config.toml
num_hidden_layers = 8
intermediate_size = 1024
norm = "rmsnorm"
tie_word_embeddings = false
init_std_o = 0.0
schedule = "cos"
max_steps = 8780
dataset = "wikipedia_en"
Each number is 500 + 50 x the weight over the matrix's rms, rounded and kept within 0 to 999. Layers, rows and columns count from 0. Numbers have three digits each.

# layer 3 MLP up, 1024x512, rms 0.11, rows 767-803, columns 256-383
552470488499601522561516397516506451483503568469502397569466451472506508536487468470497483480535510564428532528493505471503519515412520528421568539492576478481550481438483614552448448554567542419460537435425531381467417434471495538546527443592490503551536471482496520508559384494470472598500523565434405538451441574429517542484544430501461513495470543456437518489456554486501554546561
423440562513537409488595555403635551482551458466475467505581535510534457601576508493473571472435466340517449421465514521451480419499621408578599478439524466561467570475538478584490412556471519494392474467531505485537360469476461539553601549484490532549473453492429501568522423494509482471386453496611456508552510479475485593460316453552474500471513485442487499469548441558584560467493
537542573573557521500402426544414434567514460483575574488455430502478599528502484441431459413486482542526452520537476542573535494488467531479611571519535559520557534530505553507495487526520408427541603533528572492495482438495487451513562504571463547543540510535531555563463436438416544383463482484532473564546493564541497538512477460533601614454457458462516514480510487481513463490479
507558546421479475458438571526538508604499572544442481469471481440442546591517492414492513580389566557451560589453489424523447476531517559434492506497556485561520472533555642606576515440445450547560545405591568524448531363544477511544580498482528627555469646440470575486519464482465548472473479484487454434481576518514502532440493452510405444504479504406520478464430396487633409569463
517535524520447506439508586520498449494555475499509389375522494457463493425519570546453416514508436553605506465476488516502524484557431422522479533484519489454495467457431532547415430533437469508499549509542566411476403419449486494543495547498439487510542432534620504480487478519510527599542420510519493481501504481478494494530420434519490494538566502604539487626551550519475501448501
535502469523512481509521454466636497481439454466449484494567435496520448506496459455518539440548452490505577532506535537528433486445518409457480474480530528387515480557537456555525475507497528539504416516517461452547393520521516508554532504540570471484488601489511511539484465530531459545560577557485541515540514540591580471603442448510520460374464510509465510539581535457535555610564
376513498545522567551545499482476533575431557531460461386498609417416507430493488470551516613471593466539514467512434510445447482501584492442520564491447592512591490458560459478486482439450419468496547562456536462476498503465464460517490528464531484550539515554532426482529526452425477568445553478508478454494441519563562451543501559440490540434459422527569578492405471450552438517448
527474536562455511500462470574579529527442495506527469452510477514570443489483539497483497453426491527525532548402436482441461482470566553538642453466426477544537549494495508481595419502543412522546588460379565438524410551558577396484543564564487512556435546551446513540484585605380516554562575558513534502541558469496470458505617583521443487567503505493540471481480460491495545548451
600451423466560527441474450513556426471540612621552516475568467506567529480573471554513459515485460456474483510516531483507430474496471512434552571438565475465515488471498486532435472593528348583602463549491588530593527560427629495506365494468518483459460510440369504543508474542469393485551528601572531514442515448535554556500533500521484488442452564514537527473439462478509392532464
371485544562545464536436530513511438519442522504459473423632498416508457527547570530540487498453475475593518429496507468503529481490525530501503488471501573451459469539482488518556563501461480616510522538477498562508458616557497493459505568523465465543468602465467450426494496523517448492642501518581524500495551532474454430481451489520517542463515461551488447507438488354530529473430
445425508613519445502495564529559498472559565491474469470446442524486546608582535467533531522392438522477416492360497534584511545479440533554467459496412513447488582485592552510493513670590362498547451453509500577461532388557496507512471339506549523552503479480488530535517532577555529504439438511531446440509474530534503515508507468401572521510559505527575458473458515523451542499516
419454536506505476481456555529524545464523467508520463478446524481444490567491470591424545391569549447475520597461429485456511639538385516511435502512483544492539467488480524485553446497577529468466534451475464604500424498463499544502549499499481596400487444410535557516489531484500474460537519499517458447529540469454452504517559485472568487430485556392507518479353555468505537475435
487455449517495386526476393530559535427459555500557488481463481499520488548504514476552515463465474621436566491551518495422596496505361481540421558575406449443474477463473499589514567490483502496390623496497570491437483490518549469535524583507518482478495420478489383423542494515460526463521494532458501536432600476472403463474452475488426482484608515459621463487582501481443454442560
455400591593501435453533392439600496571471524483536505602521530470617535506540487409432448475511453587460477516463525507540549514546520480414650532458590456526450660521492429555456499510498508492408541414519551490598550487509560454522543531484498414485494503484516545442546520504494472527474443577503591471484542494462511445632571536448582435519490503538476486537502479455515369450462
532546524469488531459441453547482550519502544516555412507470495471542520562458475490509546485469585623452543506574487492478455481547487566496463407517505511524450440475472455525500497486541507451509530535498437426550616558503495525525494487486452531499479487484532473585482498462442533459485494480522573474455464460533507520578500527500527405503517525569526465445415490487427529477536
555533448536524465502461587463471545508587463440381411584470528508531436411477487420426387518508641535455580548486470609495500509473509400537635514490446518488499547426493472431421528445528515461568570445554527530501441564458548456409578497452545478525410547510577474524516403558531423503446594501433469535394546468496518506500447449398465430540446584483369420524559439539450502519490
436498445415480472585450575505561487507457418531525468563494529556468452484432552525506556576565465448501441459590469552507575634463577536556462480616505512508427495519422570502550540550521441510595590451459489559586519435525461524549474532532581499640510514466488528608583554476546524480623543528616519550562504469449458446489409458509434451453553544482521380537372558507580574556520
453465558480470458474496477475421453505545502525540504560447486533520559516524489542475495498433515610477466519519435498422524587550513581550566503455507500535517554498460591485488420449496466526532462487526505444476485433521501505490519564480548458550445488519508544555578534536458487515425525534519486526495524581540484538466432572533502565547409415496512472472463458472427495496438
507448479546549438505615488454468478436471454569518514482439519426539499559510522451542505449456547481548587555466580398504524430531408506447471515522543480478471551493470447432499483468478500549552478463620539533505544539535584513466556472565522502469491546473509475494476507484519493452502485460527450493480469450533532498505493512573506403520543504473562483492427443555482524458550
512546541438440492542496388528506419501488439529555561534638517526498509489534522480521490570489575510435420467489528423581472484539491448488547424453516520526389429447502456612437464589495557507419439557525543546481476416478534581552518462420439557467575513408529419460546422510542478521529482476613558518559465396509572538417459483484535551482581492482538467493463450529497435480600
519585554535437441421451506502494503534516543503429492499458496437562446542524525523504451559459489486431539513509461508551545470469491523362498524478491510474530522463624569560591430530476493537515566601486459510408504513552455459515545457438393440550463489493466582522546484423392521454368395585571531495381455502517526481570458534453512491592405482580527484583561582530481546522519
501436481460575521480472559537442458459479514485447468500494480492476396511431462387445432499449535470491463383475473540475426366460468507505553455452523434445458457568511525458457431458522420480513442515509547489505576462562537528537455400525458439497492605532517511500421478511539507446473498522444466437440534354473538593419546435449451543403458512451511622582444426503491512410535
502506555499523472421485485467478452466510530512483526492519482549510426497530540514425577558469532487502614460538466571476593481407375503480463485441524514456535544528577527544495443493510424495517431463568516566577433488577549544419511474570483529433392491503522521387540517490455499565440480549566487490487484563495555502614479497513459586437478485436457477474536514498488470538462
569542539528490533478506542472508451573463563482485574537495579509560538527513569539466462455506552615556499582633477509526485549380540491516571484504460528389462478496437488641449426468462558536506439429430499434501511440475487511552474553504446399518503480484497574502529437497532472511528513553472538443580533490573456419478456488420488483594491544513560517505454480534463474541442
396457440498528511570555526470454570537574560458562540613575412413481579438489528532538455504509499489402499419451535510485461509505518430468468531484458569484507464590521418467500532380504525473413483526468420494503550494445553488432497616411409491584480465544586491642452554480511521475428508504472444503573406454533557487488488523496516522422472494478439516574535490508533557561519
498476530459575541476566526525552497481513473543490592495502442604464456485533527587413489490499530462590511443508511445549420512431448465495440535487410469448504572512577393544501507495469527495533554413501569396573504434523577485559520548447459591510508510479504448448451569435579469435564510525459504452477432529405515555508452583368521521539516382520508467573517509541482530507524
455469486410579540427479515419496416445502463549548484564511441509563490478483591453392512454558524493498560563447463440464625508546505445565527508477535583427597479518526482525439543527613555485514546464619557498472466464541522417508469476437496588467471515505569563558648482483479502465492439478450536429511462505521472473528488551544533538498494543481392509471538568571511472604459
503429473542418455402516544476562595587489471498530585389420569522363529530476516419472554497503422494431513501478539452444384521472515556451482527554493570510523404464500456512405496539500507461429466470423520496513594541522483449533492499455496516489476522383435534577467565430579499500534540515389517501529465507437551485599430496465516467552508532597564477429473571526510563436526
445510393553518516561537579412509598506560634619595544533456436462484495572414495429540441398575528470450485534499498393400511503424494531481502454495484563496422484480468412507483487510529452503493447473540574438482532486468521537569501395539470455553531456549468587455467440505508509502476421474555445632557507509516577529391501441532553485469515512518439527537497500512496504615525
482485494470437486475482465452591444532567481493476536465440457507473527496576492474507505459466519381465477549511516440477440506450545518472437488426570447470415520371460509534481526494481468586384532421642518502479535564490544435500502449481462501504477534440551530428461513510454519563503421404524451493484416592485481531460600488533510466565413534459441431473543486577543500475443
440400461479511580516543510522540517499428603510591550447486552443521463528523383497497443442545505598525471515500481508472491577566576608506503555560390441504541532440433541501547541524564483444526518505502523419541399569541526418479416588515469544569503502596528454424473560442487504525507545444511462452377521435455603477523531503582478488415449450505469483462506583472514503446519
495516533539455555531464519504482452498474594489429515540516544426486526488416513445507496541560477536479491505487512503548597418468506613520512506577472496477529513470521525479472516436416518611403472497534480574483570511592379459502458482609485508509535445509520466568480402543561539468511574467489519422516434490508487453532602467517469486519450427479467507476467574583506506549482
509525374504486566473557571528505499565487461489589514544488417559463469460478514552545547511496501485550568408495444631468451498390489586506516497495479492509438501547487504417517472463515550539445516511451512575494488522494478573414438494540513513464433521491507454520417512481494475514537509399510533514511463509498547554573520559466545594535570523512445534531543452516460487454472
540460507403583496525530532534532508548447443483494528565560454471377472565489508501513506531509425549553511494436431554511521538436500491495517571490463574418504494578416475575464546471464499546406538555481543543513538474488495562498504550421441470448509519590507477482511484467449614502471497514463501512464463510534526498476478482441534493418501529476463481496520578474505549543557
515542533551474480509432518484458465542493524577501558517465500539510526493467412449513541441527493455522556528567421447548461484539465532523513505515484495534527498570564491460551552478562515557563540572447542555494462459499502518469381468544531435430513501534461466456519652510481459508559385508359490500497469519616514619465466407498538443507565504477506402505519537481449508486396
571467557556463388505483512469477532465534451476514566538520564480547503525519475384457546428446480613535445538516519467396531563513507529505455556441543509484534510411443514496493607497468434464440503470526464545499518485406513538498491551485457493555466573458501540546533429564561409417471456590525481450458469502489513417441476505514489546529453580443496426622481595463570492457468
499510465443474567510447598460601529497510497485622463638446497509581440539391429520501466559510555491454431363501521629623488525548581418506453461536552501421460475469534394445488442491582478496536560500541526556502436497603535472459498568546486502510437450495485460579521537454486483569516514472494482524567503503506396469455420519527491572528494455514525481451446560417491499430417
# layer 3 MLP down (transposed), 1024x512, rms 0.102, rows 767-802, columns 256-383
515460524516467558469589482566435423519501531411500457513364513460508488446481492515475505450557438525434545463515508483543556548536463553492516492465459496535465476423525489383564446519491436582528410438454524570451544534435539522449457537562594487462489508492406459512450467513477490487546532573419368498490464443476501469545541481591572506433423411481481461493436509548538400514549
577560481526497545391491422459504460437473509493414577536447536515483486450524548531468527466459482446436555504556470596500473477485572476483410419522483573462500443441433486524577542584515528525475475443571481499453467531577547510499430594491463534506519439477556566444511367591478523570586525470495449554511437531454443543474520413547527532497566482436537403510536499473417509552417
516523581436495415546454589504555515500517592494446494459447463486512471467524441535475615477433559454498516516450478523508437505536576547512503507457481502404526490532553465511528508501465511482494449413554433494486474555479505401571402587533566529568560445481445493422536527503530610498580509470528494479484433523508523513518523446449422466528361546496502516553526436393596388409393
533440554467492598454481470569452442488566523489536453520564511409505500535571427451457503495435510469514510644385439504440528453495574451545486480442440603618500398514506509463535512470550458470421497447469532498477585481461584486572447512525503593470521441449434568417551549472551457372491537469470404481554425462552477483542368494481452509483482413448542492450482524444484548526523
524621582407510473540444535470470508483558486534512363454464495458458412458556542484467564520509544540484566443522516504490532535490439486548463483482497447448554488544502495566444498580505499547511600514611443522491468457488520434567574433476531429542534526563514528506475603469462550495474388484460477490538513504451384472482462468456525451584571484508465559498495506518485444617504
493471458447525438467542491448523489499506447497587551528579540402519456483484466441545483498497418457503551480473552526491508439467462482491432511460510546504508573464529476621507497498503464489465535414481466466444426479565509502531523476544524467569432430502512589565434524450482520512549496542497483538543467492463468544438468499432458500469495491480505630482514509379460490533569
395479548596545474466556475507586448425482508474583460381632547468461508426509446426556521559480496508457488511562465492455459565487563556517466523429436480498530477547499499493468497444468438449545460562454416485452471475496574459448454536484520474478508522585433497495532474522601392545498537457487542484498471590541461578497473498504427533489485446446573451540473426446453520454566
462515610505555571586485462528542513464510507585541586519542542495477446504524522462479560470485493477532511500495597503511492513547496461406542582481565488576454543546512492554457452463450473501508564528646500463454509561478507438464515521343543587437517546545472478551488456506518501534555508559551477421524563550576583502461455489484520437615517456457463484579485511510493480485548
555505502517578542488503357520437447447496486546547425531604423414467556546495534538538446526482470496429453381421388458563407559560529544579613483493457481542413533526512388530475438536530531381467560530438589502467492480464442599536523455485517441479450406477514516475543690586531458494488477511647517475441505483546546423533579395605454533421380512431505443518480554554482439543447
462540527470537491482473533539517401481548513512529480551502558478522481564479499564452434505474611529584529476519420551507483533496494536471453457556493502520520408494454421470383498546519456535434512493383527482545506574544581449483506515507553534467463519475511518433431508521438500530556602508507463467576494515411561492438485462418458571530535457524555509466500503391528490531539
505558582514524559568481518490562520486541515468560466547413428611566458509454586566584560550439482512513514564485460460474596463489516512562554529490572510523512511396584561530532552543500502456445404519472572493422426527555475527494494504480513492473565485563377456429521452471526528493461426540563542518495483514567567431515471540394541571548520440522483484541484454517471582517568
548422469504483454477418520455515620456556398478513505539509536471583436562515559470532524567551549497580558453587407435525486492477546414521517464505589503586514490505516546511476538543467516399528455513523443433427501531570458542466449514469561516398489525498500567515508535499503543576508444478491475450483535585466517509464470557497448487463455566427501516522486567540495528544454
620616505511493545557521541523469621514468496506431527531453526544534444456503477512519606464524533517538557534538524504550424564448540533445565458511481524440578500543557577378537488505500494513517468486478472390554518526542560492448474524451535506512579481499445552621589479564583487481428531487443594535541525485581446496529486457559551529453498539450489531475545490598504460597562
505494418496523451490524561487501554512466539455533487540517500484484526553426529429523516541453515479484516521481411530389436445491550482451524507467542501515483429498477489506513450531542432470515486530535539465516509593531320400530453524521455480418500489481424466451486589487511503486495527505417455611453556477502510383476526558507607444484557563499544516513471473413516545470463
449513473437615484512535421589563507443460534458453615475477515501574409596472518428562499571401526543489485459523550516477499440460502474474503413458489473471472491440479431481570556456512526378500556499561500563535512609489532563480552467559521459473456413524447480535565533590529505502515507399496493546467469420555540456479518458522513547468434540485487453522479473425377473500524
475432515543526522435468534498565511513403474484455531634522482397533456577491515513563516484595527469485478522546437508526462527524483495498486486533540478507561419457606483398600508620537434454546512579534598490502526584560497545493458528484488504428537561472411442544527611521559512459487457530485594466497527500504441541495411574492432497621542604543420484570548497466415486432440
380488440453490522477460528560519523499463575492550499582429557419523537615515601473522528476458388553510462465509577477512523519540408526581545498644538469515460660532450509435456493489466520458491577489525537517644586354462580524542533467457555484562454484509468656442488535477428470628524483525464470442536573463494522495564481427527483493568493591517529445485527521545540517447565
480472570518472520472462420542464471506432430502515584468505577517489466524558483523493476498424448603539454524547407483454462499557495497569527497471582493449413507489417496500359450467484412500559411505514446480402463510456529508597470478510532548559438449534478497460538539513484487418546523503496581604489545482453405541488502461544490524533525432417549535516457444467429507515555
477464484535575487472582496504487532562563624508429452504580493454481474497498565598537478437500523501524491522523413548566540521409504543509599493476456485499535473488459528541380554466509487484468456443538435529486497561508492558511512590538514568408445556477484470496458499488447645461446473456537495525561580482643564496566501469531389487420518475516472512479487514495542440460555
517478453485430545512526452479432555542580431368520580519475570439467501551572634550514436547425509486492497568484541469516421503561502529425534441511485463455497473546529498408433624529569529500499576557479481501505561468434565517517498515543536473584487547541450537599494562403465524362574495412464607585499379499509526477471420509508484484415435442549465502506467387457485490416457
511489426524539493437481416437502444616477564467620550536581456452556463447495489474479467506493508483501531453593556452452525505531520495533351482412498477507493532476504562481503537538541475577473506495554553417465598614429481504448439503497539497498477466528492509574474458495434615469565477480453528542404523482513562510408478569463483473504459506446639381498552526512550494502414
525479536486547611568489549592483493592467454467524530433619573557502489462488539436394444570466586575566602544535460524557356620514549508465541539444521543505486429477527482443559462508546465541465498484477428590505488483459451582484518433474514536487495528428445524499513558496579457536498534423710530463478436523469456441512440466502493417533464401475498494470516442493494473512429
511458536503439483491519591510585463521514512433493453561464491459455574492556439413453459537480500411515505543481471508459490496543555557509531500400523368478473410476501515426464547453526463525461400560486413456491504475483536475504609490481485523478531566472536552468507540461517504486489568527492488471554438478409498480535513541504423470646575491575557574497508516532531519517465
465560510535516567475549550497535580481544564455589488512423439433500413480515538579593511556489541450456548536585549559490513494482527472422454517512497494517532676447530531573531428520485400541511589449539526431443557516597529628519399502505548547464476452422379529468450540538488486540534584523581468472465496560526480518493503487549388509550624536406451534478431480541512539428579
520634495493455452592535574516560454511439440522543486543457544476507541476518478446474609496554451560485620421499551472542496512515499505446534552582519341504469499508451460489456556472586457520473578493417433597455532526473452491505500532546551401480537483397607477506541489396472479567608506555454461457506419517485487536560540485505451504562387541504403539525460545458505508532501
483578379511509514392595484480453531536539525514567531462537577650453489486520369467428481458468536460403462413487421561432479500490507551441404566448491541500552482492552531613443521434536526515474531590488511551554453451471467457481487542458461456511513572554484543479476503502466432565491588524504490513584515463462463538524498436461423581470493529505454515526522456564506506500490
520483536437519467541499506547509486519506543552476448478423558450549488539539580511476415498469500518458464543494501465498444555519452512535544445545531511478540513526534451475499637481585488546456595479524564596556526433529558508516465548497528490533473546400476438582404528502434534552591405477570466533455448461480559448440485549595484474542444580530500531526486504410499533490485
564506452469498583437504416494464397427545544526498547549422519570559507481597522507450496435524532496533515545551538485508471487480521451496460499505515422437541444510491439471547486508532521474454611511554557581523482537482545466561514521492514452494485590477492523450381560541549414455459526424443497449507462449570486518435486441401514403469607526527415509514486456604554382505429
525472482573487475526518533456461515406540512510565595531433541407525420506485465577514468477517507469498461479655449544465383504525491569486518448448415374517493592407460440439585402514434527512549476509407505539570458570550463520495469460589512469538539426507463513543419435660521503392503450533448530571441457496601510528510500490496447431443506508472494537490384471507455470473539
509549534501509416556421455511477487530552500461530484548488491500491480464569442549455591378480523545514517484511434537499521509399483449559512576531499545501545409452534440578492522502512515502416475529512552536594362538499511516537477518504489518530505439475471494431455360489456537495489496507521567543483500421495478496533497506505446411571541533543409436508486502491510619457390
421466554494574519634472529555524474487505445527523519624657437434410451537509512522528545481503527503406519551555471541493513525485499439541500548482593506449523420515398534538438586543538430507556532364413511589475453569503541544495567490553468473494615515541546507530528585548429446567374502460450386459462486494486521438549500434455541502499546497495506506524512490467469543585444
441536524488490534495472507518518551527553481505542543518433583576545427552478506464453497451505512423541444498522483477467532505513479483502479549489480529554510451555604476462554522441463547586577528516525442522523480508645548523506586494436553510408471499530420537473467451439487517501644445490461440420573457510551493465484459416466452506409545513483547503533496456428460488473551
475473531504520475470528357538532475547546494499478512488568367540505549494449446455436524503499571538472561539399477466487428437487544508510506535542524567525540489509510544540470496554530538515540483496486557544503495470377435442520439518516481446570486528450596588547483471542633485546516568512509464512539465517470429501485503489499493593463474458461456483451442582457487435550474
511524534444515490481421491500527562515477485590507516531557446457442552512451486440422533483521520436547459513499521465561485465523538569514429566560564548521487524481587570532553494585541590558496594456497553496517476515485505596469450469535478501518421510508428490424539478450549435586548454458445604445404516414477446451485597497581472480470527397470430488464585490515555532494498
532505500500501534500458548435548438477438557471482498527536458464502545599569548484555468542491511458423529478529519540524519527484476430399525544447559467473576494484555553464518493544507461532612477404455508505429435466513482536398579491545540556441504499563415494414519551491360573422479519524470527544522519620497446458424466501503604483498466592400462422481499517486436460475489
442586565511504534472529478415555476499461416485477527400462570485556548402455497530497538475531623499494515577525460481509567557453495489558329468483553554514584512503513445543480643609459553437433558601475503560457442531462519460445475549584579590534484493530446419522453532612471456535467387537482510326411500431580528430523544558520482485451530541489557472450449508419510481513469
# layer 3 MLP gate, 1024x512, rms 0.112, rows 768-803, columns 256-383
504533491451437535485399472597411561423331461477465476494410430481491561564486473436498530464567456490454603549391563424506513547504555625441477477597453567502540450568456550507519531511519585504467458449489503572578519448588530537523538552461512496567482496520551468480453472566535406529533504495462585506439425438487478530454522453511545462514378484605492550608400445507529524466449
432425523567485557538532516496479474458503435441574491532424432451545470503597568490516548516474528552494431542425455542444520485501422472471410417555487499466560445347435572551517505516566521596412444524481463443478461545503522553392519550511499544464549454530446582409479489578546502427500507533534502464487521559548498543452518460442476457453483519472473481536412507499470483575507
446501532485440488563581468544407409482683518443535526519489534503547489613552386575516560545509486608479512480424425530471475497481577566565409500611540484567467484482492461447605567481496544417522514478414493569493455529445461487450495487615560625501522493555519529544566468495505454547554392477459429458609505656520503532580444399485549571559479511458608587569438543458595519549476
523481452498592490543498495380452500526516537451474456434500551502551476461479495444544515561521532489531465622534537484511453547512478480500514508464581494528561523570547472538432444487593555455483553502432556489571554532544527515404569423426532474616510515543447517504487476514474563424516494514546492559486509456527500406487471460503455420538469459427561468548444535463455582520517
557619542475467523482477445583588524491471530482564449500459557468456607450461371437476475453581481525559460487551376505473446449549478523525486494572450454473614496517495548470476532523557453421483490489479509434467494493447532459557564576515488546471520506515495491533471509474544572442578531475493449476484610454534545492585442520536486523575497603419463409549576458533564478555463
588465470464488540478476493498457492533510557495455535493554461496544549393488507445454490451453458506473522595573430412483552429551531597482393445588531466415500510444530490559517476509422472510517446405542458412404509528498480487571542493551474558511574409551557485534489541510542431467445542411507586533385522483554554524479524492563528502427417514458523525513517517414498454528475
565564540518477506461492463460573555589523499493462511538451522568461492503492459572476527498556535462497524578556502557506495508514459498470508469441582486460594495571538605412477455558413446517541560519445507424584461530470473527532539433398453454446465504444480499516492435490502450545452391407509442459588495465522545532429469476554594467426534433501487562551505509516485458454496
533523546505441484471504576478428544460487553562504537425497618453462481486513505584597487451484493450530481543457438538489538515460495577564563507541520469471619510507469554461590491492487520564466649485545515430472503517441416516513512525498401564520557433554539480573479537441497572489441548502433393514547466529483531441556522504551408532491461474358527504585483573464452570518509
445516463552629507506560534517564398569507524506437489451441565452462465510532446455577466507470481459496451465533521474562543559447400495541484605507481494527469461497487587473549524474415521576488489491498570472459449515560504432477479558487543521485488477521549500528416521571467500496511446435531523506468518457503531470503438537499490482498626546503498432382466491413526508427469
574481508455448463355584482472502582562596507521440502483568548530482519471430514469458468533498487481505480534549514510522467526572491416475475496465512450512456534541471511478519501453491538602469492459521392438551593529482610495564491490533503426541559489522529532506537547480506467523458535463495552562501445455414479627499484510586529570451462367423483545581589537476594450461441
499511452527474478461515505531487433522493575464523468523479517430524548482557503436464512515541442485446520438436556482504565398515393562490556501551364473524415564450453536575465447470464558579514434552583469498501490475514415492474489427473511577575514534540419454505546512442544538469498524496487472511535459462457524461509513535442495471539468386520450502433555555393455452602497
516431495451509481520425465517540461496488417507421544533524496567494434486465480530471518499558390449501444551450481504471490447509497492418514458491415532499509488537503534520504510544567576469466513524455458457576484498509529584424566480469428534529617493486499458534477584424518485521536490578502491576507469497483575501575494525422513429524510429476521652517436469509589460553487
512533472513466466565449410442624432517483440495483403563493467507499520524475453431508594478473471498498523478532535509491489444384536507502566448460502402474451521465468518408427493499493583507337520486458551513558498501436462491444404455538544556507566499499543484367538462500499428574451432505412487468529469485476535523520488479525480494473434484497440474554424576496501537491526
475567514597458411495525507536537569487570536581476492464481504550521452477476513386585489533435540555548419408485485447639498433459471487551490453522412550528464470483493440497554531463494534439525485477585493520548537543576427548630559510597455455473497561536422436483493614491601439507592473531579528489521517488518549344586518361407482429452514540504503503494515437501509485525545
492493497542543547479458499516445542569504540509396546494645523497487531455479482486477536560393608469549460512491475510502457555554600470655560443539455483376517556576484609467434485590414475505541548516550439503450575425458546520464532577432528533507445548572435511502498459448459514477510482605409553516399534479524514446521524487434529392456380298508540506553455496460572548492447
553425493514524403520490534490438400436473538532508452388519542483523447505422551560507473545556539559437538488528461508512528431499476545483516481519493492456487562475489527459508486541425421471478580487512474492637494528556495463542553524457460532442468501493434422510574438538564481515476596499521579526491549492626576488514456458542423353487538487442510468516436476559505409526512
460514390527462544471471522465565592514534540487493567511433490574504487546500509513515504615522504508557425513548484480542425465481472616480427468504527520489466587512491430561568531514556514532476399478539436446551405528544493430512520466475488470514495539587587489547446542481491513457443491442515456484547571553468489538466575517457544595549535490451424532445552492494516474514508
499460437477456531495485480532548468472433518487474529438445509441452487524572543521473469511478503458522543500459470489568496595525492538479480508540493501460433500483429387449551525516500500461444550517460444538512540593433570590505450486444565578493559617466467476520500533484515426468517426461497491505480560568476583356463554545577435354434479536640551498506461572430495420429482
418522580550420464456524530511652523524500501520510554521561589447483549506495542533526517477455416409477516470521509606458382516481523446485483514574490522567541548558473511403542458512526427485570496394392573510425466480448480478476465462444412464531496483481524490498622376527518513521495495460516484442524502463604562532468471478383525484500505512485520575459478503495556549533471
423521518525471512446451531447449485470629554415543481454465540459494457518407592490497504454447472477405530540364499506450496556493517529523583503544532507509452466417549503576526490526527552498406464559457367470476503466546499465430496449549475483498606560462595504641516405524432431502495434476489521509433434443525536492565398567449506507427456600538503468492487564571588413460459
524507515372375522380490351451437492507508459502505561470528472391507572475570561552434582459523504559441524504409450509531508554497477542497574533481412536506613491540483512560636561468500548429595479558464576440517539457524572510524440603498575562527571456447555532493546502522414470498472561510464499547452459559508429476546591522444496576525537426496503588473494493475487510461398
403558513437475546457438461460510532463474486507505446566430511483501512498487520567520445477495526527487559533541488535531597478474455493480566489402474522515550508542527523550433471493605428445447511472473489560443492525549531507471458470549524551442474455577561493523477483555497457586406512409528525468530496509553511482529538517548420512551485526485493461507566506496495489521513
505527381531433442526518583445467450515544522523425580558542506517428458548515488554448529512490487521480469474496403498419535536497577543534512487492470437517490454407471565438570452498440532454525526561542464523494473478556478569526543446506503449446466408474418495513452494573490479549465544522481445529465524540492528469468496519537465548470498485486475489481398438416444545414464
430477559493486493442499474521524513531476506556512530461504518419548472471561593430566467562534508511462514491441507439579500546389413571498536523530503579519508485502465498566438487416505466444462506546481512527519419494576454515539503493548455467558631516547544459375557448496528520517490519591543498375446430492458479481499479450442586518566468510559474538511474438658432475462565
468456531605544501488513521579474509495561580468593530535500493519509505457475508458538461459559520496558468455420448433474501441475426456484484556408467461505482442541516463537529494525589496615558413518519449431442518480457478529458371412514482473519472486549467495475540476508483528542492526456435533465562542481498404455529447460421481440608509480461449501435496525475477453479487
465515454486493457469488452515467417547512433527569533518450479500531547527480475555522481479496577450439531428460544600500517526486523536407413459510484503576415604509506583421525398495459529483511443498562446431413463534506504549482532532400562493433563511512431479473555452444576545471422475543502431487479518527496463457506490561523461520499457519514468557353508474479424506534542
483436524473567594406563519402504568614436444425497510476482564519567410517578517444475483539607520547486502471521382448470335492535459464471535462403455448505494440478456541506467476569507494504473483425533513524478549526481506583490477455400524441514518493466535491539441526490463559489439489502475500504506448453561504440472562482514478506516536429371585596509474494431528446526547
524469434493472458555523536508496605485505604615576459594522478484433458577476520461554472587435571403483440478497442443601460501496606543499544526426582494498512511437429407491511486428476486511439565520551483559542499459404577537504604351583625495455454494426441477475515443508487388603507546523474436428572457435529568513447476532550513525471543585590530473497431530368526460557436
482533512603532498518509555499490508536445422605461526545529480488491428418464487480581454491579494410450479503491609478483539466509510473478468491489452533425592554521393543456503567513528561488541557507518547505434552494618598500503514478482397552515570529555535460573477556522508591519520525523512478426411635474521622458437533516522460565518516500489450395463469384471455391445461
398537388512439507526477506358524512477497481451516493468510498515504566504472571535546444495591451498495484629440464514489449451498472455462496453541601392488531415428482525497468494590566516499496546542471448537466478493553598490408462504454579538424536494498494515524527448566481527655446496432532389483523603518497442403588472598499508455492448425495575430490452474464493486449422
474529557442503462523535517524544426482460519514519546500517492469545494523521507505517557577506526543503489525516451523549551589548576411479545407503424507507516402462483443500496507480531488490493477496442564482485445534517510487537482430504520486558478400499535459521467478411499476501489408502536517488484503600535499521510524551428536451418452476498530466480491491505532550494411
471479433466450554502495479489526499474417495496488481518557517556563477495517606529482589435564474432523507493523529489570521487551514459540470538472439524451445432605464508418485486532560469501507557553477517435504499632496454532399504595552480423486589503500464519502592542500436434456489551508452458537540450475534473571581551598523471513488505492547493554512513445441515472469463
503512468496439580470553467494606526406507539528463458428450524561467486484418552481536446497514543476496559545517415561578510428479517578506609479486544451532493491453456537494524433560483574508582509566522531447412535537545457449477465481507575488430538441530509481527456549401457449458547466502511502520510568485474440446592509585523457576512412490568546645472575380537454497502455
467553468537490535380477531504478454370526439534600551535522445541579564430557550425515415536524549501457416485421522485547548524562465561489457393415465475491476488529402531465538496511476498491480476464609527425437440464495527566468482515485459476509460504476527516540599489467404371575505566571539499497518515443434519456435563472612513518511459474469485594546498443492470549623560
514540416564553518499522487463369436496548502552480438558661478600576517579487509501515471562471473515515507507410476544530484370520589432486469494459473495408544475453507401573445497464414361514503528492511507579469409615598583528550500528465498526489562557434398560541523463469528405419452416514515449495446519529609461521464495523520497397497524444392547526461474409383399447430572
523562575531483490574430441514462505570414587524547511411450592470458486506552570525448464581502494511437547540495455545507601500520520519468610572443450491348459470487515546474574425449460544525526457537508534496545566471473481458496569374525523457459535556486452474500513566528469422459545500437446430492492519477522636578496471557432452523521509539449522562488423567523571398447474